config = dict(
    d_mlp=320,
    positions='rope',
    parallel_block=False,
)
Each number is 128 + 32 x the weight over its row's rms, rounded and kept within 0 to 255. Layers, rows and columns count from 0. Numbers have three digits each. The size before them is the row's rms in percent of the matrix's.

# layer 2 attention value, 256x128, rms 0.19, rows 157-179, columns 0-127
113:074100192122139103185091132124080157139184137164157152095108133152076142116122094167079113108127145149118173153151150137078144092104154149168142110099104127148105112044119159118158122114211156145082174089142217105141145121150191111138094187116140129103191173144132157145149123107089165118109080131100160069083133156147118130182122097129121180110137108141093096083114073121157133121165
130:075117118079118160086143147120141088078133175091085097095130127144114122168135105158119112120098155090118114110140122118111165139163098153196109115131151139189104141146115126059108191136146108208162119091168132142097087134153133022120144118136154108173138125101067127147109114135127108144180114112111155140099118154108136133152000134124117135159102084136179130118150183189072133127103
112:128124190122114193179123146124099142114120086142201178122066116090112107100074097143063054099142116125094090113110141163130112153070129112102090184128109132098168116110079062163136135102159200109105145111164145111140104145148061152075108157123089139094083167136136162127137187084080128153165115133109128123166061085128153135125145109090156143118150127108056127154117112091170138139130
118:128093124060153061105129074105132136118174153169161135189121102143150192156123170141133112152153142161127093085111113164163133131129080137134092056117157124174150148092135123104130173155173135177140107106099104140136119125074180105142160111175128099110170175133203120118135092130123121088166137136138059146145121131130203117127161099127157065074143116163145136096227142090119149081100
094:061138131060128131111167123100121127093178139123097126078087188113137146130114176145131182155103095152158120122110136137149160169149176141120217093098141133149127099116065089130139089119125121121200156105117118158094125090112091106071134092115126104140099166070086102138122122099081142150122137144125114082117172101126039147124100106146126183104080128137075135096066068179084102161171
128:156094153174132114137120168133110126122109155156231128121143104116123176157147147182108118149115105115142121095124139142125158169105154080153163045120167135132151126104116111097136124155138126079120100152074190096115160178079143058132112095135111105127121166142182087114184100098175089112162137119178139180148079102095146144137180139145190082132049086139095159105186160130159119107081
089:134124118119114140090145076107200143146175129117132146129112131100122140097136096092142183097138136173136139140125113179132139162098085162068114152103150105145134124129066060162068114141174101145142168093143101119182011125153191135092142112167104099133160081127124155125085140163126169122152064127124137093169072082143177181160142181127144164138156171132116157141159145178126177090117
107:073114109133124111160160136113090121115071120186024101112137148113098136129156121115144132106052117131114212141109149172134103128146133111103111106123131223135125111120117107161129086137122135144081082176161156109128121058085097134110088106070140161174126152150107165093157063168100146107103142155147130114150147090153176112079128162118137119142144193156189139203138164174111122152112
104:142124130182085185114096071151181140137141083107180137117119099121124102072134103115093185130184111179109114137073149160126151117064118150074102207112121060118143124137104100130101119124111070109111186148142080121142055172216159162089125159174128089161144083145130151127123156146156139133169118127124174115137114131113120171159183168145126142156114173077132157148097139140135181109095
094:099097059123152097142152125087101183123136156103134165112117194125091124098120160166101148107108151145162083123094141105131107117098067118113155123111182128132120087083143119157174136120214201166125105076131093129152041085139189082149129114160132140138175143135197147124168167119122149112113107151179145115120153082152127199156126135078129112073130173117142133152122119173070180164137
092:143140045161111121169124130137149172147124087143252103111114159100101106065118116147108077135130177118138121124108132131110114155091143114110107134055110110076103130135128128129117078078107120139114140119126143170128141144208152133108148142167111208134118130180195128132085132204136120130151200126102192129127129089152129153153151127128078126144086098081110148150096114156133210099135
117:128169164116153104116180104126124049122081123184015110150130116153160154125113133139179152147150083118087152104123190117156130133143143130125098053169101188129107141135124123149139067137096098153109089166099140164114187101123093163127122139128157101116143103075103120067100100139112073092115104155177044133141147097113207085097155113123113090118145140133184149152170116106145118119133
112:100093080201104100160095136127123129081064099104156099149129051154157105150147129137096118093107127142107153183155119135098121133137046101145122149148133182147166107113213121127099174092123183145095089121165166078185096155101133101146161146105128141118116074165180134111136146226176129116119093101132145159110114149142185145122094150118101097110159136116180096203111159117120125108114
107:134071185116120116076119075121095092089140127105132169123104025162199159143128145121111170152183104144105094120143106112164158131109102172144108140130108106155168135136106116090094189121124114160153119147060098117182115202073112120141170149118128087095115099117118075151151186085149145097145091147100094088151130168161181117152092120151155119098120109148070087110164132068107078100112
104:180139124132129132109133114101094149174152134104138149135105109133153153129062071069170103158103128082110129114110113035199116131144079166109128117110021128115136115151113142119110123130082124118161121105075138171144129129147104131137162152119134173081152102121144128142084180091103106104096202140086121140209128066141141068185055099092135137126169132130095102115172117090145138111172
118:106066105155098119139109122084150170122146131104200140122107044102112130151145114124091064146103162118148161148168074135099155132134105087135078125184152090206130144115182126140137187178128156064102159104154117121141124148162119136181111139164165122191190128123128172149140136077168157084149107134106180166142099151096171132127121170058122081120150168157143151140129163133143142080076
117:129144204075110166102175114095162058097121177119048181115139142150138128131088106140114141076156150135141091118131115085093137072165151193150124147196089070145081159097126150140199150165123125115106161139129130147103090107164165123200093144140131128159134124072080149147187108044100139136142074152183106143120137133106098150110132105140178129125165121160140118105141120135099091130094
101:164123189134118140112116134069122053140150164159104123163144127139154184177172128133141132121112104108151136096185109120169139131138116142147146080123100120134128172106119115109105179104138161141123099156056203063148131160041145112136118084120112137115102101099143088110181138050139105061157138146127111156156090142144168107153133129162225064160128107132137134115137162132136034118113
116:124111147114129137137062145142143155084080069107143145144167012140164115099102128148111187064156097152085144125164088173156115139123153110101151166166128137166159155194177123153087127133073116086173137136134107142155132175149115121125158151077095042137138093072105112171108112177078070153156105121100129143119130161114160135143144110177086142110137117167109105179088142158142132084140
099:121154132094171139148134140164104073118101133148077112164202227135110098130101157161089175139175108120113054093106215111121107126092125115142177093166175117073113098108143155122147126062184156167114095111125095102117140097106190130141078115104138150134146128116158099095131128124147160128084128166210079120090151146157093138147163095164102086113111097095159126126096092124122117178152
091:151152206119087131095107162138131055123155175105114129158109077132176161156108119095128074125099141086164125152166067114118105124180166158174082120154101127148112178127124124086114186125148135120125129159094170113104193153074080122125159113115138158114100107103089113177138128045142105124100120121136114163160105174092109086117086137143180090115180077136086076067143161087136069108119
095:182107091142126066145141148154122191143108100128194118108124121085093136089060106131116071161079136116112157141090163125155104146129142093118184106082133179094117069178122166147103059096100113167159108082111123156124156133160070127096142102108124169104156174164136097133087120152115083121115216138088129105160143093156132116162101126092072160151078113125084122149142126113130213106166
104:137120094100128065157144121105150087118127139131160115133116115159131143144089177165106082128118198088131064100146110121084109130172159135177073080137088131125085200108158155123185133142112144130163137126103170172119180104162154075160137158174105171149139140142180112151167072103062105129139161125163131148112155128105139086104152063152092103075128050169168123091189127128104169094103
# layer 2 attention output (transposed), 256x128, rms 0.168, rows 157-178, columns 0-127
124:164120165099120101107145123094106077081115159142160162130112171149144129075160174085059130115166101096114164117093114069166147139125104147147128167100132125168193080104124158115136154116102162193067111117139125050138092164135166152068165177135126091068144138164193156158170142125110115093167137136093085094116104140106146163159098142118104183118060164080108124149104103082111111168114
125:130124123139106170100162166200145122077108176111113169122118114131183128147124139088087135109158162138124163111131148108144130110109094099122151113115161086127150107134131084136167229145151105185085176123099076157124107169132101072209106114134129127148104148079133116108159106108138193140149165134128055118065143119088160159113097085118136113128122117138098042121049104071110154140071
137:090146169103151113093111154107137094142143082138103183153120149130156120060109126128174117089112100114147082109097088128213130203203132116133106152103105198139128134131131158112174111139095159193166097132130124104116092152135103149068148137155121117128209162204176121127162130141106106147166055105144112124208091107131177096169134121136092170158170120115139117173087120131141106161121
106:127150148107121176127115142181090134069164116106135241134118144143098113112130026109135141120143101111169124165080114117113111124126164154116181164157097196123196092081160092094069153112088073161152138102190084162121111110144163136169119092174150140176159105153140138133134149101111136116193110135078099103106152128166107125134100088164118119120116128140114146130098080110065180106138
101:118139169117130133169062141100116127104105181113100158147158081123134083162117201092119189087125086108124161101118160069151140132150103144131120108190135100158121125125079151104079138101156175118103181193138121074178122099100110149136135129112135180118123184093112109108133181070113124082089109086153142169104032119141112110078154085170126128204156118149102097126116182158159129127120
111:101124177117161199116091149153144171140142129100107204152091104186166135116126100135062099142131144061163104196128098140133130142139169196132155145192146190148151082153137102123147056113110059158146158073151110126195111131129170121136115100143129115167116132141141113170174126106096123124147074125106132067083132131184106153131108093128115156125118107157125090170072144159068164140147
099:101144144116139186115073157147162143120135084121105190113180069167102101157128183132144144101114143131164148119084163125093109132158118164119093099110140136126117148105080135069133162111069140131156162174113187128132148073054032141141194177092149149120085148130078087111071180134101109135127127107141104184123114207096137120119158119146070116131114141116083076118156123112149086109109
101:122140148160125121100131132174121132137140086105160032058136130110109183133155145132159149163178151123091174102131113117096125113091169164117090131126167088141041188140136134118159098162148181107040129105098148175077184180211129143127143177167155124118170133149131163150128124111083078137123166128087145155153119127114139146143142126129091127117136155147189158076194111155147088127106
113:096093143082104178133129154098184153138121125136091154149129104130116147162117165166142077071088158120158118138065175119119119141154090122110080092065100084099120151109090123093161119128095144127193114139124200115145128110053053121110174192063107104086087129132099068136076119168150141160077126162135108119141153188126132117169153160112132107096095122086110068110161115122169078147126
105:101176168137105173126089163176133131096146113149106166115125132199089050149126208110092171107164147167114199131085157066107123130128124100160096111156085147136182178155086099060129151103095135129133126160153097094102138118059142131152163157099141190183110125139107143132068133101088082139150176117133130158123172146106102077143100106145090120166128125091132156093146094122144100081166
090:111114125096082162125165130126138137148162081168071156084143136151140121167145181145112107171179183138146074122092125071114151137106120119171072101109107108110171088175101117101207110145111092129189139100177130108140143148104156155147126087111127146100123150085157157144087139160126136186099079151149105102176161148080100097125144142042113169100097075102115091090194051136148100124124
107:200149125139144094101112120166122113177120134106160141129122146086137198121211059128207137168126130140189116165133096177100124114142190159061145159132121136154099138089149134147084075169181127123143153084160132168100104177199127140135102084180156052117172121166122149128163149128100152148117115113092119122133102091187138159155179160110147128137095112159157150105159150110109162120168
103:159132105144102156105167124169146160140158097152123098076152109173070121116113149156109144128102164118074124135135084120038114082123115092141125099105117138114113143151148092147149104164116155123110075080073131153093188106125151077124138177149059160161127122152114177135134067166092063200119155128109184152146171141071133162124107133122121123083129168129201172109179051105151098128121
112:146149134100125106117097153125141149082133185145122169156126082134059095133067132150123092080060056079158102140160124145125114141205134120092191140148115138146126132072084138131040154181117128127148128139131157116155113080078112088138123134122095145129097137170170099091131120153159123123166105125163112188090098106183126186097132103181156127111128155126054099168073147071123157138106
094:146169108144157040115138132059125121126135129153114179141103121141111043122130124093142153166151110142171105102175153142163172117133122061081143172129109165121191100121067168140144164162114091106161107145162142094111145134075097133155113080107149118117087158088173100087090198172132159174169058111165046144139121111156167156121108140113107130150121091112076095119109119090130135085117
116:084080088114081112098148114096095145099131148097137124061155070109131131086151128185123091137086157109072129147138131114107083117158127098138154105096124162088145186125105142155156126145031151154178095095131157098140171111138122114113118176177138109173091140105102134170101068113084133118130121141105128095100172171106181186162065141072120138116121225166148117144105096179127118167103
110:140111132107115117155104144081121119129083146094143080154158164055152145075135110139146118099120111171102186142126122167191063164163143141113170151119138137138114165107128146130090117146134156138089182145104162120154082134167120104139135120102161074116116142145095092122107135088123185089181210150172106133057119129154110102151106103184154129159124205145109212167087168124060174105163
098:130132140110145110137126136117127143075120115075127093168125110152144139075107077136132114124081094124112124156160129201117117108126147182077207160198160157185097124125147127138121131140152101145071136128098139142141095133164131103145113113140101127160106104188135105140201128134121129093209151088134161135063047114209122144133113081211091154120119153139144155162085134086059161141095
110:186098070152172148067098149121170166115087174117139141153160103087172138116137140154136121110080143077171084117140079127075134133118112092115151158111121090087094111024162167118135144172134125144162134123108151131146123090108107076094101103181122110053103122143108084111186139158150194138055112135121136095130130110082145206112122123084166143098161145178113155171111149121151133160105
112:157165180157136147143133094183157099103146134141147124150072246128142133153140110107100141119135111180147156124084124132129141136081136111161110143144081125147145130156144102097102142062168095126112124145140044123102076128126192115110113104109109150169155063171116146117143125118149133136153214154135190121139125123126046070143122141136151114168139081064149188103125127078112128103196
104:156079078112142057149150110073089139130106129116141078148148108078167158060082050129149095123084111111079116147207111179137116122142116135101219147145158152141083113118157159182080122154140156148117145139094119141159100127170161116130108111142091087158129140113146139126181104116140135102197120106147122104091069112186148168097116105172155158128119166166119135160078147122079162150079
092:116157119147130110096130112141121138154141123159117174095124123148108096182142198105121123174206151126169105107133130089132160140112157084153091150151119111125200099167045150105183117137101110131165137128176087109120176136099137131130093083144160145109136141055167141132109170138124123174082027128167060129154169102107109155109139144051118136137114054116077066102163110136162111118124
# layer 2 attention query, 256x128, rms 0.214, rows 160-191, columns 0-127
089:115168107168142069095102102102091167146150125127144077100123165165090104170131158080159085178161067166191158110109194126158063126096160107110142162128124137130140172157152113102145196060139134159113115088117101118173127091090203131144135112131148106147117079147156127090117101142133104090096157114136136182095158164042066073079107105129139155147125147143152118117139146139090166156098
089:099146126121133143138153128158144162051157143086174164123101109104157139104123114113086134146039173110087147099118095162110170138147128096152160093133160096098066109110173116162111101200137194111110129147166143187138134135156068109144089098167168161107120138111147099171106095129093132168157146108088144127155107037189166181161101168142126056123133125143108178127131103104189140095125
085:172097146121156151197119096161113169085137120159145126119095137152096078132115145148131136136055144153144191098129095148138161088096093116096145102161146111094088142090179156129088115172166169070099095166069121123161148134170114123127111141159156146105184083114124114150082079116111119125136094105105130099103153098102149157159112113212155018133156104136114187108070094089136164081144
090:186100203110144118115080109135082103148093108167092091150143082091141128119121084110167119125155081144092099155174058081129082079171154146109105118115129124149168145158061115147087147123141063185133153177128121119092147111122193162146117105070143188106070135130141090091162158149112122171078097109128085135127185160109087064096129105109139170154122139134132129057124100136095121148138
082:111153144119104124051135131076135139149107128121070108130157094072136159120148141142141134174203101092134131212162161120134133121134079119166119114122110165123188060163062142099192124093118066138133136132149132105082147130106071175102126127155130166090135181152160130102149140177108168139093138153128095163188107163149095113063185121094088187112100161131148077150153133152134121167094
088:140105092161164123179144126158106138080138132117199152112140140148142094132131090128128143110069152152133133088088099162136117125107112151153139147141195079140066171099189125124080154128175161117132117134095093123176084126200215062163131149114089080173148074115109166130122113116122165085137154124114148083065146096107184104141088094160141067158145109153124190103091156099123167095140
090:140083109131170126137156143096083133114085126113170126142154145076154094079159060124144130100103091104111129166128096152126128072126091123143109106159189142151144122095135184119086207065137147081131143115093074070139133181120173156124154118128096104162143102167106166072168128176085163091120176154103090134061157135145125092136115081087126084162105168144159186105175139123093193143116
072:108169121118115111054132136094175139163174112131089127104131152153075139142153190118135094163191139110160140163122160142124135124150121085113144115093112172144202106162061081153155091150087081119143135125143153137104169121111046143100116148129166155089107212128144116126129207130135122169159086102123069154195079146125129141105169191089102188095120115130121064150133137157134098134117
086:083137095133113124106128203060102173142135148132112101126119117125100197169161194140174115122241109124155137155148135134095132127102095104188145111133087185125204079150110159089173106084120101093154140114182195078126129177117092160093129174142125160119120161138129127093150142166104132148151116150066095143167122121193121138149178141098105160126083168148145133151136157145127135143164
116:136117105176080158107081134066149140134096128087127142183078092093153124088084085137106183104060060110116150160166108094117153117146164111079147095106105178127090081143132134141110172141135142124119085114111136127073137109053075132083155101152115150119145112164160060143116083114110100089124169121100156162152108134137072085166095135121184137150101091093124167145137150121129057158054
109:175180127143080066155173057136125083120114155075127068119113112060142162063112118094160167086101120085141147175147087164143111150131156151136157116087186165118138087122120165171074141142130122136114134138108146128103164113143139117134117117171163110054147122142146151143142116121093153117135134126053131136179085167094103092131144065170140093051142137086170159127122157117091133055091
111:097139128091037092128143091173164114171094140079073121157141126065139115107135093125127125102142146098080126134106133101144152146182138158122120136158127139156127132148122162112168068138091102069126164115154097145084153165041057139176123109153184049070116127156140113101148134114164111118123141108129123155181123131120108097145136106097137122067166177128137126170122170143077182163046
110:157158135143145129119091119173099143065137127172102121120133106185103081099106165098133104158044132135092176094136081116141143135146158110097154094089116121120143177127073094167091130118066100164164096156148117160133154097091081090189111124107169109156064153126135074137112122096165119128145099063114152173091166108093153149133097137172130106137195087113094119137118064037083148116134
103:143102166104164143090139114120105134152125131111126102076124114131146182098145178122146162117166103086178130149171105161150104142089124118145085139106140152067197062162022151147167130126128101131151138108132115144147150091176141181108095122120102189091148141083154182208156165139126115152108132166151146124134104190092100123052201087156124147144110125122167137091133094173158101118176
113:165125127131193092152106114113134157131112099068107066178089145101163147149118117163122114077121092129131162107100100120148104108101134119082145063152228090161138127093178152093044153113152137130078086066073134119105164172138132099153177151159129165167177122122083114155138080119132096139165106105100134123166104144126106091116105149154152101128109045159151139141097186115160139073127
111:182147134150179111144145080110081149069116137094163142120150115098158170100142064144140165122077077076152110183170074175135125106097125114170140105112188165121133123106143138115079188099139124134096111116101080182134123139197180128093163127181096146127128093156176161123152097140069173088087162150078131080176149100099114093098145089112146126137106104097178169096142168126137147088100
092:069167096114060133143203112161128107143140128084172151118186186114156088093164111130068166123076188095097132192135159152102152128130110102186155153093183131090102142145149077188122095201087138100097096086143101115113100119171127116204098109129112138206152138120137136134124104145130156145126182134129141132127175133146172144092078140129109109110085160150147140158103136179148110140097
087:243043144099146170142099147182092140152114103153108094151130114098103142165120127180159121083146087119140079079133084137098155122144131119094135092118177095159133167107116143093126106093149082182136136122112097123137125171106164130136149155124132137084106103129157126113152122154142102162101022116083162102110169059182155111184144154099142137130119098096132138091148095077138103090186
087:170170176126152157132091152138141123157100122154126099124116099058076131124123120151176100146161075143207083090184127075082091123169107123104104146110084182160124165103094200104148134117137085164117162147146144117125122142102150186106125128116137158049088089155142115092144132149135100177083053136113163129154133121114107082164146108088160225119157128115139131075150123113086135144177
070:070178092118088091083136138102122123151161134135087101087152120149116142122159172134124139149187135057134142167160143109136126147173107120157126095105108099146157089209062047111175115098104102145167123089170172123085137066126080139107096132150149132137106204159162130084148122119166133128133130116139089123148120169126098162023137159102113126112143160178121064132151128155103085172104
079:084159045127075070115141147121161153160197148087101160120107105194157177163120136141088148156112171117131158156078169142123158175076128116134143096143113124098121114163160101109153100146124147116154126085161138150118131097168038098146100171165127091164164164107151129184119102067148105117159131130148159122171083118124120202121145142143111093080126094120113084211116161170153117157095
078:129049179116146184159111137097039139120086120174076089150092117089140100118091131115130118124090093157121146119188093095134115091170120158099126119117079149132123125160083162128086137118136155139136148186103111058147146151067129168111173119057137171140131073155127065094146134167100104106113122130164131143088145152133117133163115099180172136193086168161132171083100143092116065124132
104:109158139142118124086070178059112172124095131150041096166088094145155177150106101131175096152107068146110132141120118133124146086129139153137171096052078152104134126138083145075146194121114136148134095137149112057079128148091084161109130122098167148148164131164153042099143085194105099134097128093151115152166165122189067149134116140147152160154135123126099095134138143108119097140079
095:161199096139095093099185064183206090124164106067114134114148102132142070119168106142141141131130198108100127191074202145165155147138143103134157154112170078136157119075101123151110109120146087119099145118104124129156115116127092114151123116127187093105104181107121190113086141124146160128162143079129068087118097123147161126105175101155142082069160113119110105149113119162123200120107
074:132166118124112083091129114160199099178224160112127137131138107148061152130130193101121139163176131095119100138154134136130139173138138086104145094131112154114184085142089057161108109160128096136122141107150140185096154107115088109101075129120183127109089199137145091142095174101129127159159100072087091174188082126115151160127130162090076132089125100117100049161106133111152101145115
116:135119112150146103090143183120136117137141153106122133170100106158117132130077068123125168121082069087151116174138104133133187147093161128158172083090150177156099105139201112119028214069112161110117120128113139103074106147155143072122175129117135103142136152149125107131134097128106068085135129116099098153104134100193166087173060064156163142146107124129167124146094165095152089132096
104:102139158056097055097133149151125137189141135110057109203085140114103125130124176143119068139137115074116133171170046101115175136140131084119142081141122165132177119157055146140110111148085122113123120097131094121120185142085105133099086146129189133078144169172149096148115171101157098126163079113143127192163133166095085119103165153092086127095091122108125132158100105120118076147100
110:174158075140096133095180132067155133138108115124145159101158101106169129155167068121146089181088112132093150202095164121082143087139041185102139167085097156119131131127167150143193132128140111102140145138149100105155147147103149145094102141157146078109139095158139115029149123157089165089087126182128093079127100132124161124174148127124149140117080188133081126131135096169070112161107
115:158160130172195149129101095104169120100117140055177123108090102066112127102128132107144103120136148141109151055100136153115048187152141108076094136135163106121082175104150129105100104143182112143123159131120162135136136107150127149121123102159142132104095114108060125176172091107180171160110162134151199124146127097079097161151147156118167164134144097135125177109103183145159232074119
105:132185139141143134166125098076099157074174122157137190146133133120103143181074203157104128153133112154155109091124108119059141124082142191193182110112117132125128186155163144080201077166129151170130101182118124137134125145190187123095135138158100170171149118107132082113121107174096174128107154207080141106175132111122113159150130173119169185137090115115103116123145148139161127120120
110:148102162106122076174112066131099106123151131148170150154075147167116143134101129080096150121091143132097158099174081139180119117137184100108122062152156061125132137145109068168043139196160117191121122163109139183109166089171177093104133156100142142128116122135171104168099135091134126111156127096131152132130148118081086131107071108160104093151096084117142138095053120115175094068112
107:115114107167151171108103088122149182102152109104164182127149092128082066108165143156077167156110164132114083141126166181117143117120081109118122173119123129097174169068100130104128105112151129177109102137114073204142084121113127135115120114118100157147091101129152103103137156079131174096166120131140178147115155086120191106132164159069122117190130131100058163171104176043138179183137
# layer 2 attention key, 256x128, rms 0.185, rows 160-191, columns 0-127
107:199151155074141141167116115114161086109138115161141133117125150130153164144146166150160113094171201141109055078133105083072123111184084164174101169141105146117140132195143155112153072149128135118122156132131201078167174143103161141138144168139097112048131143126164121138145143106100095116119126133119088098064110067080197153143155134118123102080135111136091185155147069092147127104135
095:111148097152154128129095175131161124153113128108110101085216134095187092112124076163128132125147133131149138168109140143130105092096149122138138151097136137151161135100131098179095138117073106142093124103152077121140083082161097163154107137141194130219145174102071129141157125073157138097170120119099131117124153178154123099090089024125170161131070120137137084157112171179128125117217
114:101088163139094166136156091084134185170164101183150164106122079135147180122131197177135059139170107119124100114163107106086121164157104158089080148147082062115154119120113115154178159100092137147137133174129140117139152183113196080096164118148094136132094156081146166072118082145098140187127143149134099141164093105150188152108154122101093130165152163181091136143181145127087082129113
095:132136069105064142150157115138097121123108121100141157122080171132142098165163169123139072151117160157110058079115173109184111113110117176099105122164182093117190122153120102107164050132136163130149113141128143105162143127116144145108091124100110145143161140168175104154080121107149131197041114121141150171076140081215121161127139165104090139079141163097079081134170102133143089092103
084:106144103118135237104104155070126041168102174075122141145177107165115105095117131099129193098099108126119098185149130130168118099084126095142146134142155136079096156126167110162092084115171107169139136098138108122165091091156069161155116151108163168178104067150158114163171196155125129103167148127113108104091095137159086087079160164090132152150109139118129085114085138159142132154102
081:106112166147096121102151129147147244142169119193129127058088110091144150111166128159190069137156123143141132084127111090137125127086157143123122148140101097109215107124066137125174166100103144132146127146109142158132117193128152096053107100141084114125127156072118125101120054147138135175065130114156178183150130097164118151182106096155151110122144131099097114102180122131144160136174
077:163099087194106170148114164148158094169142081160128140101096130117177136110129130140131126132141088147119078130136133111179108131109159107107165117140126074083172130168093124086206107127143131161145095170119154124201150184131165120083133059077103186135086158113116143116103116144168159131028149119165164174153121091187087101167138157113114147168177150087110133116134117200104129102102
064:129138128089167144129165142113110129093115205062100158139212135162086138126145134096126151105130142121131122123171151148096113114093087108150148135133119166137096134114176100205080093109159054110158104079133083117107127122139098138164117203198113119111101112109166163147161155149084109118220143120122132101157127191145114092077125125105137138098083133216133075145100172096170141125119
077:119095138151177147104080126070131098137129171131115107093127078155105169134122122104172180081122134114132125153148112122102101113087123068164139149084109160091086121075171098175117107085157079141153055099153133114150096124159071136125137175164133084107111117128140140139210189124099094050196141106098095082137090107098135055103126124128159116103129094148164108111090127099199160164131
111:123132064119191107146153115138106072138094148113203132125194162083165085153106173155067133143186121128076166164142146167096149127105101130165143094103123090132069166170121120155176104147128137130149174097115110077161162130165250123130117153136118126133142138137150088129145140136097104153164163145120078070118165100104193132133180139140107105122091118173106161144135063143112152113139
111:112077063202120135143146116115093175186152175138175164185131128131120126077098124120133072109127086141112155094173131126132129141135158167133113146129072042126139160124128110115194110142110195136149144178141109151129164106152160097085131102109113176154157130136140103139158144141105098083160191168080142108124127166193100139204161155195164129178133162143132113097139069150147177138130
113:112109107172148156133104108072097126137117124190109112225126175106101136099089119164138138109132129137117150115181154116128099127176149115113147087103066155099106120139162115081178158176152145104170133140157149149172178132146148062140068111110112178149105146168117125099131132102129116104097153116123155127152108182081123095146144159194145072140180142149196159169067072174131196073121
107:145157136074080149155129122155088174081101142074106095147138152122137140182172159110111109230169172118147112107107107173136128191172126121090105111142158093144150110160138143096103125128176142079108122116112123133164127090138114134150114145218126174099129099117179121174100075095144123147056108167206167134138138135149144073136118117153066118080110173115111092160190153126171133112097
104:117100059121109127120155093077127110164086118102115201162134106218115124138143131147104114115132103084113100191157117131132107121127099176147132169184107073099110147139096106121137120112082187146156155167190070113107120109106167155060193165087126155134131092131113157136061164123109084116129114137094119107068184137199116143163190158107129153138131134174078095092103116099109119139154
117:142132130134111133152177120101117134141139167144141156109127168099129120118193194083132080111087121143123124128132148081137111208143140197195110154147081112142145071156120105140143118135124171141162107177121162126152109159159165058092158094161077137135088148093150082131161144123140121149150154131053072144164099099094199136117135189172109155133061084177102087073136113122179166110140
121:106157088205144120102131116120187130206151189082192161108193145141139075095110115122120095109192113147129156136157150089153127091083158148157130157163046027108131205169100085136152133157134131145164166175125129132156164152185143151082137120124126155181146132104154161128128126175117117126132153161129120109116132139183108126149138131117144132180124165125079150088133129153097178135156
117:144159189148075105091121139152101137093118113064123109187130075134150149102140097080103122148140070093132162105084146175154146148094151101149165133142177140125054156160125158105093116158132089186118155108112144143155106166097127144169088100142098184083071123160158080125097113166133100120108068142191147145175106149088126072169106101074125136126153085114158065127107127078108186171125
086:118126160119153109152107145154122105153166130146162172111112162111149169153219105158120116123142142144132135151132045094161108198157148161106047177137103082141160108195136116111155081180124183097130170143103179136178156142121173140081158139123144135117122191083159118145180135109133125104149122174142112117123091130119206171130120117191119116133107142113090224172156140143114107149096
083:131123136078110066107120118112120110109152071166110157173069133098134146153174163146121129126138177164126145091103127102171160124194120141116091178151122120123155124153150160072170147116112153043135146154113152143160156141134155146141114136124121077017159096148139052115171121101104076120140114093110103132074141076122177202185162128160120112122137114093111158110146089079147143167070
078:134172143112113230139110147131121109167073154086100121156156145172139117138132096086142136154121111146150106185098164140154084092084171126126146120119203145113124152107130147138049103127145112180141158117116080106110104073145069176160076149143128186208129103135153116147132183126150163118140119120116129095106132134136058042088131116072076134144107119144097064118121179140169122144132
068:103129157154174160107124062088185157156146212148112109123194121160092099106095105128121161088123138121166152127170088124086126144122128119154098126098079183135063129072147099170117173102113085134169119137170096105110113101128118087146148168147105089163108126091118177152162121150072118090159122150103063107173130160055154078093159095156123106113125105183177110130080130073138155121172
066:174082096136075121133096148166096067136126042175133089110040115088158176169162183175133095149135117155098100137098090094167116130152102148102118109139185110121172113159125148085176158098124170148114118114095144137200160150100174132110129080083129139116162138154132079147088137137143142149056130119094116137062114058159152169149109129107101135117138110055093144109150091137136112128105
120:144151125106099112131103131099116088139147164072136129104094149154127123151202177100155179135134164115147107102128132074122094129116109121114093126114138098102123091124153090145128118106172092141134131082134174140191126099166109128177063133131135138165113123195208085166170132137092119125113070112120063168140120082113199088090083166093033134145100088111072120134150112110207118152091
099:091116127119094160139156113089141180076106187102089142148195107106091098072095070118155110089124075107175118060183141187119114157183127127102138111173116173107116141091118173099133098120143111148111138176170075086152107124139129122084125128120121146165103100154109204126107121128095097151112206185135173153187143192134150116158174118129148139113137135154176074111144087130133129101175
064:088163147071163153131170104119122155097127223092137134156206132138095121128125149075117118120143175120129121111134192166096117128099161117166109127137114164142116169116160080172090102131154077110146094092145089102077102091107082122156155185188146105112125110110156186115137091135119117151213167143114154094123148176150113102092139105116142121105123146206138100186131187101191166099137
104:186094140160169112093112131215134093120167185129209099098104139111159144128106078099169115084167156125103112118115122115097083176066136085185133091080096130127120182145137106160192152121152106148124160102129133133126134127115153130128149116168101150170171188097145131133163113150117101104150174105125118081145140110142169101105148118129105144173127045115134126135163101096238173113169
104:122136069131097153139154111132108116153101135131183110184134169063089130115143172131130148123124091130121103140161168113145071171149151147110115095170142136074127091201130063071186109152172186148149138149147065130149162112134169081095159072122102158136186154125135169125099119135093106102146169131103113162135164143158125140074217159161109135132185133186149145113126104103186117107064
103:119127148092130159053181178114125148152185118101084181121123108150112152153132162160142108116135113215130111081167107068170145105177098133118140140085187146097130150083146094096150157073183079137129079126156125116155154138114132130165091152123101122139131092164151106134148107153066113133153119149167130154177109089182108141098146093107070134132229190139114097122104129119092105175078
117:111138096089157099171137095140159184055132152111083169121175162185180128116174129111134150112151175108143177136076119120148190086127125147172116182160143107156164115140135134151088098152126124065124122087130189112147106104112084130145126079139153079106103122125126077153132111084163106161166116113136112090058096165174157111174065111165165077087048160150121135103109096142092098141138
105:112174164160136108104084098117165143171148132111224077102135115092116142106117184138155130152112163155161168135108114043167159100070088146124111107130153094140159107142189134166118118117141142178120104116091183194135089168153112125107097139140161057120150058113154091096175133105162123122144107151090088133103103094135108090130104143167148110154080103115099159123130134102136126241131
117:121121114127108174144173117154117157164078168106165110112153165102138071130145144105138074183135166133140129115095206139138083121110123177097090127183171080163151142159118084124132078173130147121144188125076121103103121091114148114074138109117123115155152138061167173159078070123152145237092150122108165157101159128190110154097114114106138106113087134162072147123171164118143098081137
116:051180106081129130110135149123156114088101110089145121141232101104115093138112129122094186139165169123130169153112134152097178109110105123130143121146179187092124116215085145080104135175152100135104135079102125143160136121156120176151088124180167103087118093130148179104139089183110126167105110155150150124090086144106139168108164105075180121130071176145154148172099152126061129149141